config.yaml
n_layer: 9
d_model: 320
n_head: 5
n_kv_head: 5
head_dim: 64
d_mlp: 1280
vocab_size: 16384
activation: "tanh_gelu"
norm: "layernorm"
norm_place: "pre"
norm_eps: 1e-06
positions: "learned"
qk_norm: false
attn_scale: 0.125
bias: "all"
tie_embeddings: true
parallel_block: false
init: "normal"
init_std_qkv: 0.0171
init_std_o: 0.00402
init_std_up: 0.0171
init_std_down: 0.00402
optimizer: "adamw"
lr: 0.00158
beta1: 0.9
beta2: 0.95
weight_decay: 0.19
lr_head: 0.00809
warmup_steps: 319
schedule: "wsd"
decay_fraction: 0.797
decay_shape: "linear"
final_lr_fraction: 0.0
batch_tokens: 131072
seq_len: 1024
doc_mask: true
z_loss: 0.0001
train_tokens: 731400000
steps: 5581
dataset: "wikipedia_en"
Each number is 128 + 32 x the weight over its row's rms, rounded and kept within 0 to 255. Layers, rows and columns count from 0. Numbers have three digits each. The size before them is the row's rms in percent of the matrix's.

# q: layer 4 attention query, 320x320, rms 0.0602, rows 122-127, columns 0-63
# k: layer 4 attention key, 320x320, rms 0.0504, rows 122-127, columns 0-63
# v: layer 4 attention value, 320x320, rms 0.0429, rows 64-104, columns 0-63
# o: layer 4 attention output (transposed), 320x320, rms 0.0433, rows 64-103, columns 0-63
q122 096:155146096100190134120187112115189072122095127075152144089146138082167160188082112110152136155126102103123213164100092117128195163154125130108125145141066144126080114142104112134160148155132108
k122 096:103144110125153159138178095087160117123121177118101121079122136120154136170152121138103143136118109107146144142135117101089136152101000117141087122114098152159130167136122118149178138112116107
q123 101:121133209141121136121164181159101120152088118133094096150133131087110126146113121094145116171196138076130167112093124135129092161159128091167118103172111166106053148105081176186156143125115117
k123 106:134123126154138120095101153074172099127138175137120121123109084116115140142150115123126109108123153095105151152137129151114137130151000136151110098174143155167116177128124104194184130090136114
q124 113:123055144128046160121140124164097161126122141129083121147132130157175128146074191095079113120127145131140133073089157119133111107161129125168137098127177173087141108112077138125173150112180159
k124 107:137086172138066156132105141149136138101116094137136125127133118123108106066078130089158104150129106105136113086098145130126137131165255143146157105146150128071156097105158128143107218132197132
q125 119:179167163111131153145103107093195132183195120113110126205112092133060151085129121097106150133089115157114110176091141153139124112155161187145197181182173110143152125121195110095124140126090168
k125 122:146132148146131106165140111131132090174148125096129146199089133161079133113167109146140184119118129193108113173154098154130089125109134156120134166146132131167130106132132128098103124124074135
q126 112:140141047159131130194170115128159170108162094129100129095130123104181174069135166181155120159138090161144112163128157173127134180090134123157073140152082166106135152128141124109197101143073124
k126 098:140137122125137136131145118128151142135110171114129140156112120163144132131143104115144117141113146127104108159134109103140146157098000149143138134119102121161131123137119120125133111113119112
q127 123:113060143131051091117149144138072116090132115126065137093165130080114083112177123127164041111166110126132161146159137108082097158109126081128132095142137104157132138165145151132130142101205196
k127 107:117092144089110125111169127127087118137135127151133122127153126153141116114190119130172089125151134132109152136116142088130110146116000121109154119134119151145177154067107137104145118094168158
v64 122:112180145158143113206149134133186145165147129114123202144113165104146138174112139041178172177139124078169092114150127148165136175117130158139103164156106106155113128142105145168122184166126189
o64 126:115038066062098129142128109160100055105137102109109118087132117164046106149160135201100107132161128109075188152123139098140114146142123133084066081088152142155168128090154108102123107084166172
v65 097:115098151201173130148132171073095155178150139161165096134165201130173108193126143068101164068110106102143164126140133111190133110145132131139085125054096085086124083138138107103127153146156133
o65 104:136152083060089121148154098148178165099107158069076165124122078109134163115159148204163140149132140158103074149113152081094132127071128135121139094182111131176164116151157108117103090103061176
v66 134:079187171168118119135141129139145099114107122175107190088133123080160063114126074161119173171123138109135111117108150137114182107086121141117157114134159194116151096210104117124143146153171142
o66 126:103032162108099137153179154131080138116152111131143172127136154196128138168133159080150129109131159083103142111127093107186110079173127100109100119143067132138138100053143144135113195080137127
v67 107:151145140068147118123158120117164084129175131155104134158138125173100040190145076130140180086111134146124170118161155096137167126133144154123148117123160129145140131091141122153103129094120094
o67 104:117086174206104124121123168113137182161114189078103160093126113119136123062121166118142081153122157146075131103080074141148057132079115151129144186081161124092107117115107074144125146145171155
v68 116:137150132175143134111155134139096158124161112125169130071122138150168175141122119136185157109141131128155117129107054144127170146121128075119133143107161143083092136135122121074147143131124194
o68 113:121114123112117128108123141156145076087127117149118139122088110106093190188183117135114104147126128111099130136164172149149149127111114114119050089195063160180116109120117101173118109105093112
v69 118:128153167149132096145086169153097092116083152132145132133136209100131144182153120093149155109124122064140070146143080111156085127123135161063135109118152088168092162112082138134143149130150113
o69 113:128125096101129141132149045149152110119144096139151141057111113152105117091144090183075096156105127185151136112163136114074189150137143164167131085080137159118140123155162119093113130151142136
v70 120:150118057130156093139165153102104073133109127094149132138138181071140132127138063101105126145115140216108166158073098141118101110127139209082127198111067149097115116103099129109167158147098088
o70 120:115175120144089130116100151146094177125185097188130116163143086142144109133147115145142110107168097066214121132133142171165139177109115131152165058100227121129142114165144116113131092102165185
v71 125:112182152122131189057143130111127164155120108062127075088120089116141170127107171167123116151108138170120147125051109112083155161101107124138157169131130165049133063142178123103133116159152122
o71 126:127070153136129122153111170153114128090157075120128114170155136092100075143166115055204122175174094083137169155145147144182115130114138097136086145206110123187157103123131156155102118107117118
v72 125:160054139138101143103094088157134133158082125065101160144112113096108206082124189054124115110143123070181052139100101175154094083108109123112116151168127109157128148092141185189132119130118113
o72 127:139182080070130116160140090141132133108185138199156113164174168189142069178123079181076161082086131199117151113160137132088178104185145158132164107110150099138150151123164159063134153098128145
v73 121:120162091112124194137131159130109068192113111081113071109172062120162117141152097157039182089093133101119074162066057160121123128124113153101078141075144167117147074172102146081159081167156065
o73 120:126106173150096145164124128157152208094155114172112165142125136162116110149097203121201117112102145172150114113142162123146146125160138127188123108197153100167120098110149143117114164111132161
v74 121:161071117145141133197117124147048098160114138125182097134154110135097162102125123117165159108103123083157039154108028132136061138138135123174122158120147060186078176113093170123139113098152100
o74 115:101200105131157111112136108140188125114099104169087124094069164123107145179121121194086102144115125193093123128172188173100207175137107157174077085124125149123141141191080087077126130149118115
v75 121:069162138110088095164158119104169085144095132102141151118083115095114120090132086150157136153087136166131118112136109098080127123118150153123120189105126153170119154106107123104099186099121143
o75 121:150092149140190151064118148139060134102139112162119120126134126139115148159141154113146128160162143065155110176116085194165127158125056138121124082105161135105099131162118116155175084172179139
v76 135:139118095121118134109129116118165164118163135144134128114095134159104127107161151067116115202165132121112146077178175160211146146106133134177085100104059130125150136075173171093098147124059084
o76 132:141139161106087108123119158131135101138104114101148122160189117085174153107093138134121141076148086148110137148093121091146090154080164148062156109085211090147127141136101125136151092089247162
v77 123:139155189111137126131097096123168134108199127177146094135159060165082165140106164116118107087124125089154136086167138102081155139144135074169129135069200114113130143101125080124091084120140201
o77 120:137108096145176153111148163124121117111058168095088184096094145123159176154132120126150140172109161101089153135126135119117143116108113157095107148211025140128101116113114143166141154158102087
v78 126:152092106137141102117119117145094112093099134120159113135142095016113128086085123116130133133108124100117150141052069162142098135156143185115104156097119125150060100186107107139148137144123130
o78 121:101159143156119111157175105131110163167101099187107130111132150188145136159159102134114072093128107132128095144176137094145155154122095090142160106142164122100130083096121075118157147099144160
v79 108:129134130153100117135152136132169095139130124101121145150108058148091141116101116087090076120072135190137123129099164114109069124106132116108185169210188152150132174125042175171143169103128157
o79 104:131126097132168137104064093113056094152168152143166094110109149121104088152131155147142167123166174092196122087179112169102140116161107157120104173049099096104147160129159128103124087140141109
v80 098:168160147092146181076088131129227091161117139189122100135167061129061134134111150093041098104125119093136090136116162121085116109123123138149137098117166117085133095126125089121138128130170152
o80 105:099116092104101147140165166110083175131110151144046199124109174170214145110105122132164140148131105156113144085136133103119172116102157146102123144174023113151162130098128149134081113097138142
v81 117:129151091128135179211148190110140134160106123102124147116126223139158140139138147092109115104122126153128126115139118099045100158162116180091148138169039116101123118127099137074150119164133108
o81 118:131067088084119093106087076162097125070150121108158098136110066142079078109117138192153122121119187067153140144124203171124159129116127098113108083091171164180160116144146167141101118127109136
v82 104:115133141141113087091136058123135065111110109115090135163103187092119127153104207166149138112170122124156132102113136153149184120147122094112126121179155168124115124136131115146125170122160141
o82 105:160099118126122130124119124100142200156154133141184152143204090176109138106129065105050145091093108150109166159117113117163124098140087125106152163098122103129136126149119154106163090089127153
v83 115:095127119047092098189124138112179080108111137137123187158113231084115078127149180155161141116161135134145114138213172140129175136092136151084120129118078130165182133055139127086086122112097108
o83 114:169115109191134149075151114134097170133126128132101117107159055154121096093091097105074119132110083110138133093080102153139088114133133153136166114064199122063101119147101141135137156155194134
v84 111:110141133084074178156116129129150076130099137087109148151095177066083093106146188122149133129163124100149097138144151155103118144097138196110097122128086124141182111125173168102100125109100056
o84 114:135095139166155126082158068134148191080142108164134097143207101187133052128056071126071146130126115155132125110131148148123106109176125141127170111049213105092118125147101150098108154125192161
v85 113:092158135123103092107124118148207141126117130078136126161089131095148134133136237178059101096127121121102141100136126148130085152139141106086096069194137119141153123122116132067139176156139197
o85 112:145127091112157142148084024105051133169133115135144084108137058141098120093115104124091146114138122124183071152165119069084133150125131133159113149086127129112116140147162139153124074114135130
v86 129:155138144121115146147139133092144120185126135119136062119133084090041094095094086072125153099095114066148076122095153139128152140101153195180040171035185138131094126093167113159082170117133082
o86 132:099119120143125109063182117134122196091081166096094161106188190174192123178155202179156136145158130165051123134157099123126129117089081154062191125218093083149174132174123116080134102113115181
v87 125:098106133172105130121134159122128117099138136179174113105131131141051068090164133148122038124116123188106146089145142109145102092142157124150138131098186127158117136129116148059120206086110169
o87 130:127195116124123146095128106077153156127098146137100152119135120114216179127078088110097184138129126062188115155126121152124152164068097177109101113077124127115100129156117129155139043106182133
v88 119:162086156119145168188100147121120202167117132111186147139133079105119152051145154135089104157107116095148076095140066164162081134164138139167123108143083065164130142149159153161127129149131140
o88 119:096195100087086104147133069143140097129080138119073102113066162125126106177132124153160126114144126116131133160175148108081191169116119130134100081150185165142153140124135137092120135090151133
v89 131:083153126125143151159150106089212136149144122089132076103100107094090101062117123116114129159120129139132133070112125150070128180128148180166080140089095171098134115151184122076107169145117129
o89 130:119082147120135111071109146126063174091107129154121145162160146165158138202105130131134160122156119049114131223143133150181119137085101095067136088167145140158109106160096140158158070088181181
v90 120:110139133153146090169124080137085122132096133154135101151118077096114118076101083150185109119122131128119156155088166094105096114132135082111099132132161159134063151060150075189112117110149105
o90 118:131149140117168135110179168112097144148142142139149099156146166138166185128149122125111160123128138113120092153141093172118111115123150138130163163189101137088134124176091115146131178197074105
v91 111:141111061133124167107120155152088163079125126157074137104105120157112129133122027120103084188142127165084189177075205125124103154197131147114143088143124142099096111164132115150124127133124094
o91 113:125125174133159103111136192109104044125168114114182111186151169073148146070121174121155175106143110136162122114117121110141123117135107091088198173130083097157160144114118152136125121135124104
v92 105:099141132153146119179116112141111152209060139090166091134139076171162156164142121130062104123097122108086127087144064069092073090186110091128123121151117106152116123120123098108122106129159105
o92 103:161190108066138164207098115115157159111143099128115142127086141141104151091097187155198147110093088128186158232094116158117183157128158159144104132157130133178094115167146140145140072170085125
v93 114:105119138181136094040162107119158103144065126077138143117104140117140147123132131162144150104066132167140107127070068090047083086100116102087172123143129144128058106197108149129154135145142203
o93 105:107132110060116134149076101132077169098177125172148112134126128134115154155126105149117137187127117102148066119148190149149150125119179118191093162123087157150156128141158126159088129153037086
v94 117:116184069124159102140131152102089115160093132148056103110158182163153136214133042126127159161139123114081123174159113116139131153132116178111118121149131174106128169134121096107101121134154078
o94 117:157114156141105154152083109130159098094167091121245143124146151120108107093122219113139135111136108133170177169107090142125143124143110115108170091124103104206113142153138156124168092135107179
v95 106:086173117153142106197144173123174085145117138173126138147155222149172078154105093044085133155122135148113163150115157062175170102155129151117137137106141165111117128139072131122157180149173139
o95 095:151055125107106130109125176131088123094172153100139180102088083130122132085137158173168121132123205088131144162104122125149109121111067124100120109115080110180137116110164153149095101133146162
v96 127:146113100130101112145137084122218154125146116081146209117097028079091156030111136056130095209112140179142123113088147159105102118091122124133140222153070136139120130101120172159147145146059188
o96 128:107165129099133119112118179131008080165153105182101078174134174160137109204162133138134146095183099049162112104158125132160106151149170122122119098113197104072120122093122106147163128108216114
v97 124:097082099130126186064140148087077150154119122070173125113125171146135147129178137187089116133105127116127126131110076146120140072165122138106118115079066123111126100142162160092147138107101100
o97 122:170175175104056118103119075142176191112133146136123121174139087102132131145100131095139174150099119134195083157148168148125183169092148122154167090143226130141073118161142167122143111079113128
v98 117:131129120135133153151088172133079097144116133160147073111164255124098140163106131131176133113151132136141095182088119111147182094114121138110086182085184104076107121093148103145154130142167111
o98 115:137132080099089132078187145116192147065161127134098156133153111150175105126148075141063128164114095142125173109141169148114172135116134155149154076207058147151156148165120167103084140105072160
v99 120:146117066149134126207188122114074136157171139109113117150116131124155173157127058099172164133118137105126088121144110131104148149151136185135074167122108097130143176122138119126085074115096064
o99 117:128149137146116104109131108156185098087100105117140097115151138130104133164121198171128095120128100148138154175123118138120128141128176084087164095174157123152122109130099095116152165156087154
v100 098:169136132125087205125116182140116175087171116164170118110102134171065138085117195160167097164121127143137115132079130153124127131196126097158142109161186072140118132143105132168135130147142189
o100 099:099115074122168114080153090088111046156082130102123096123115131091113144161158066142090136160138144109144163105194154113080161141141107110138102145156058160113161168089108167140108159132124067
v101 111:102097161115140129166120089124128123185068140054197170158137074125158108102164129133083099079059121163128135112171075095060070046133128089130168155123088108170088113070135133166169123129112116
o101 110:140235105089148145155118129122096184114155128142040120132085130182123124099111143163181149137125133114148058156077107182141157155131133198176118113126196133126122133206162128128107100156090098
v102 110:104162143142130093112164124129136176136145120141138179124152060110184135137148050058112141131105128136110192107149129089161158114135131162133104173068079176086144150091106173182140122145080126
o102 109:151168163116101112147118140161089071121145151120140121120136161147110111177177202130238146119171165103139111139127080138148106117094154127089162057150196065143091106101181112127153121108197156
v103 101:186126083094144170130102166130143051133165129167089135142138145138079138185139125071133180147156116056171068170077109178166124150132124141111086128119157082142078105116109142146158175145135085
o103 100:099073105122076127128128146121126149113139113158092176135139134129146168094123142159093095112121064231078178068127187091125130161117143141138139160137112134138181132091074086094115141109139168
v104 132:105119143159146113112173163108080161135085132140084117125091124088162095082130062166173132179134127141120143131156173135117105146117139166152166107186113136140092161162179115195107105098165126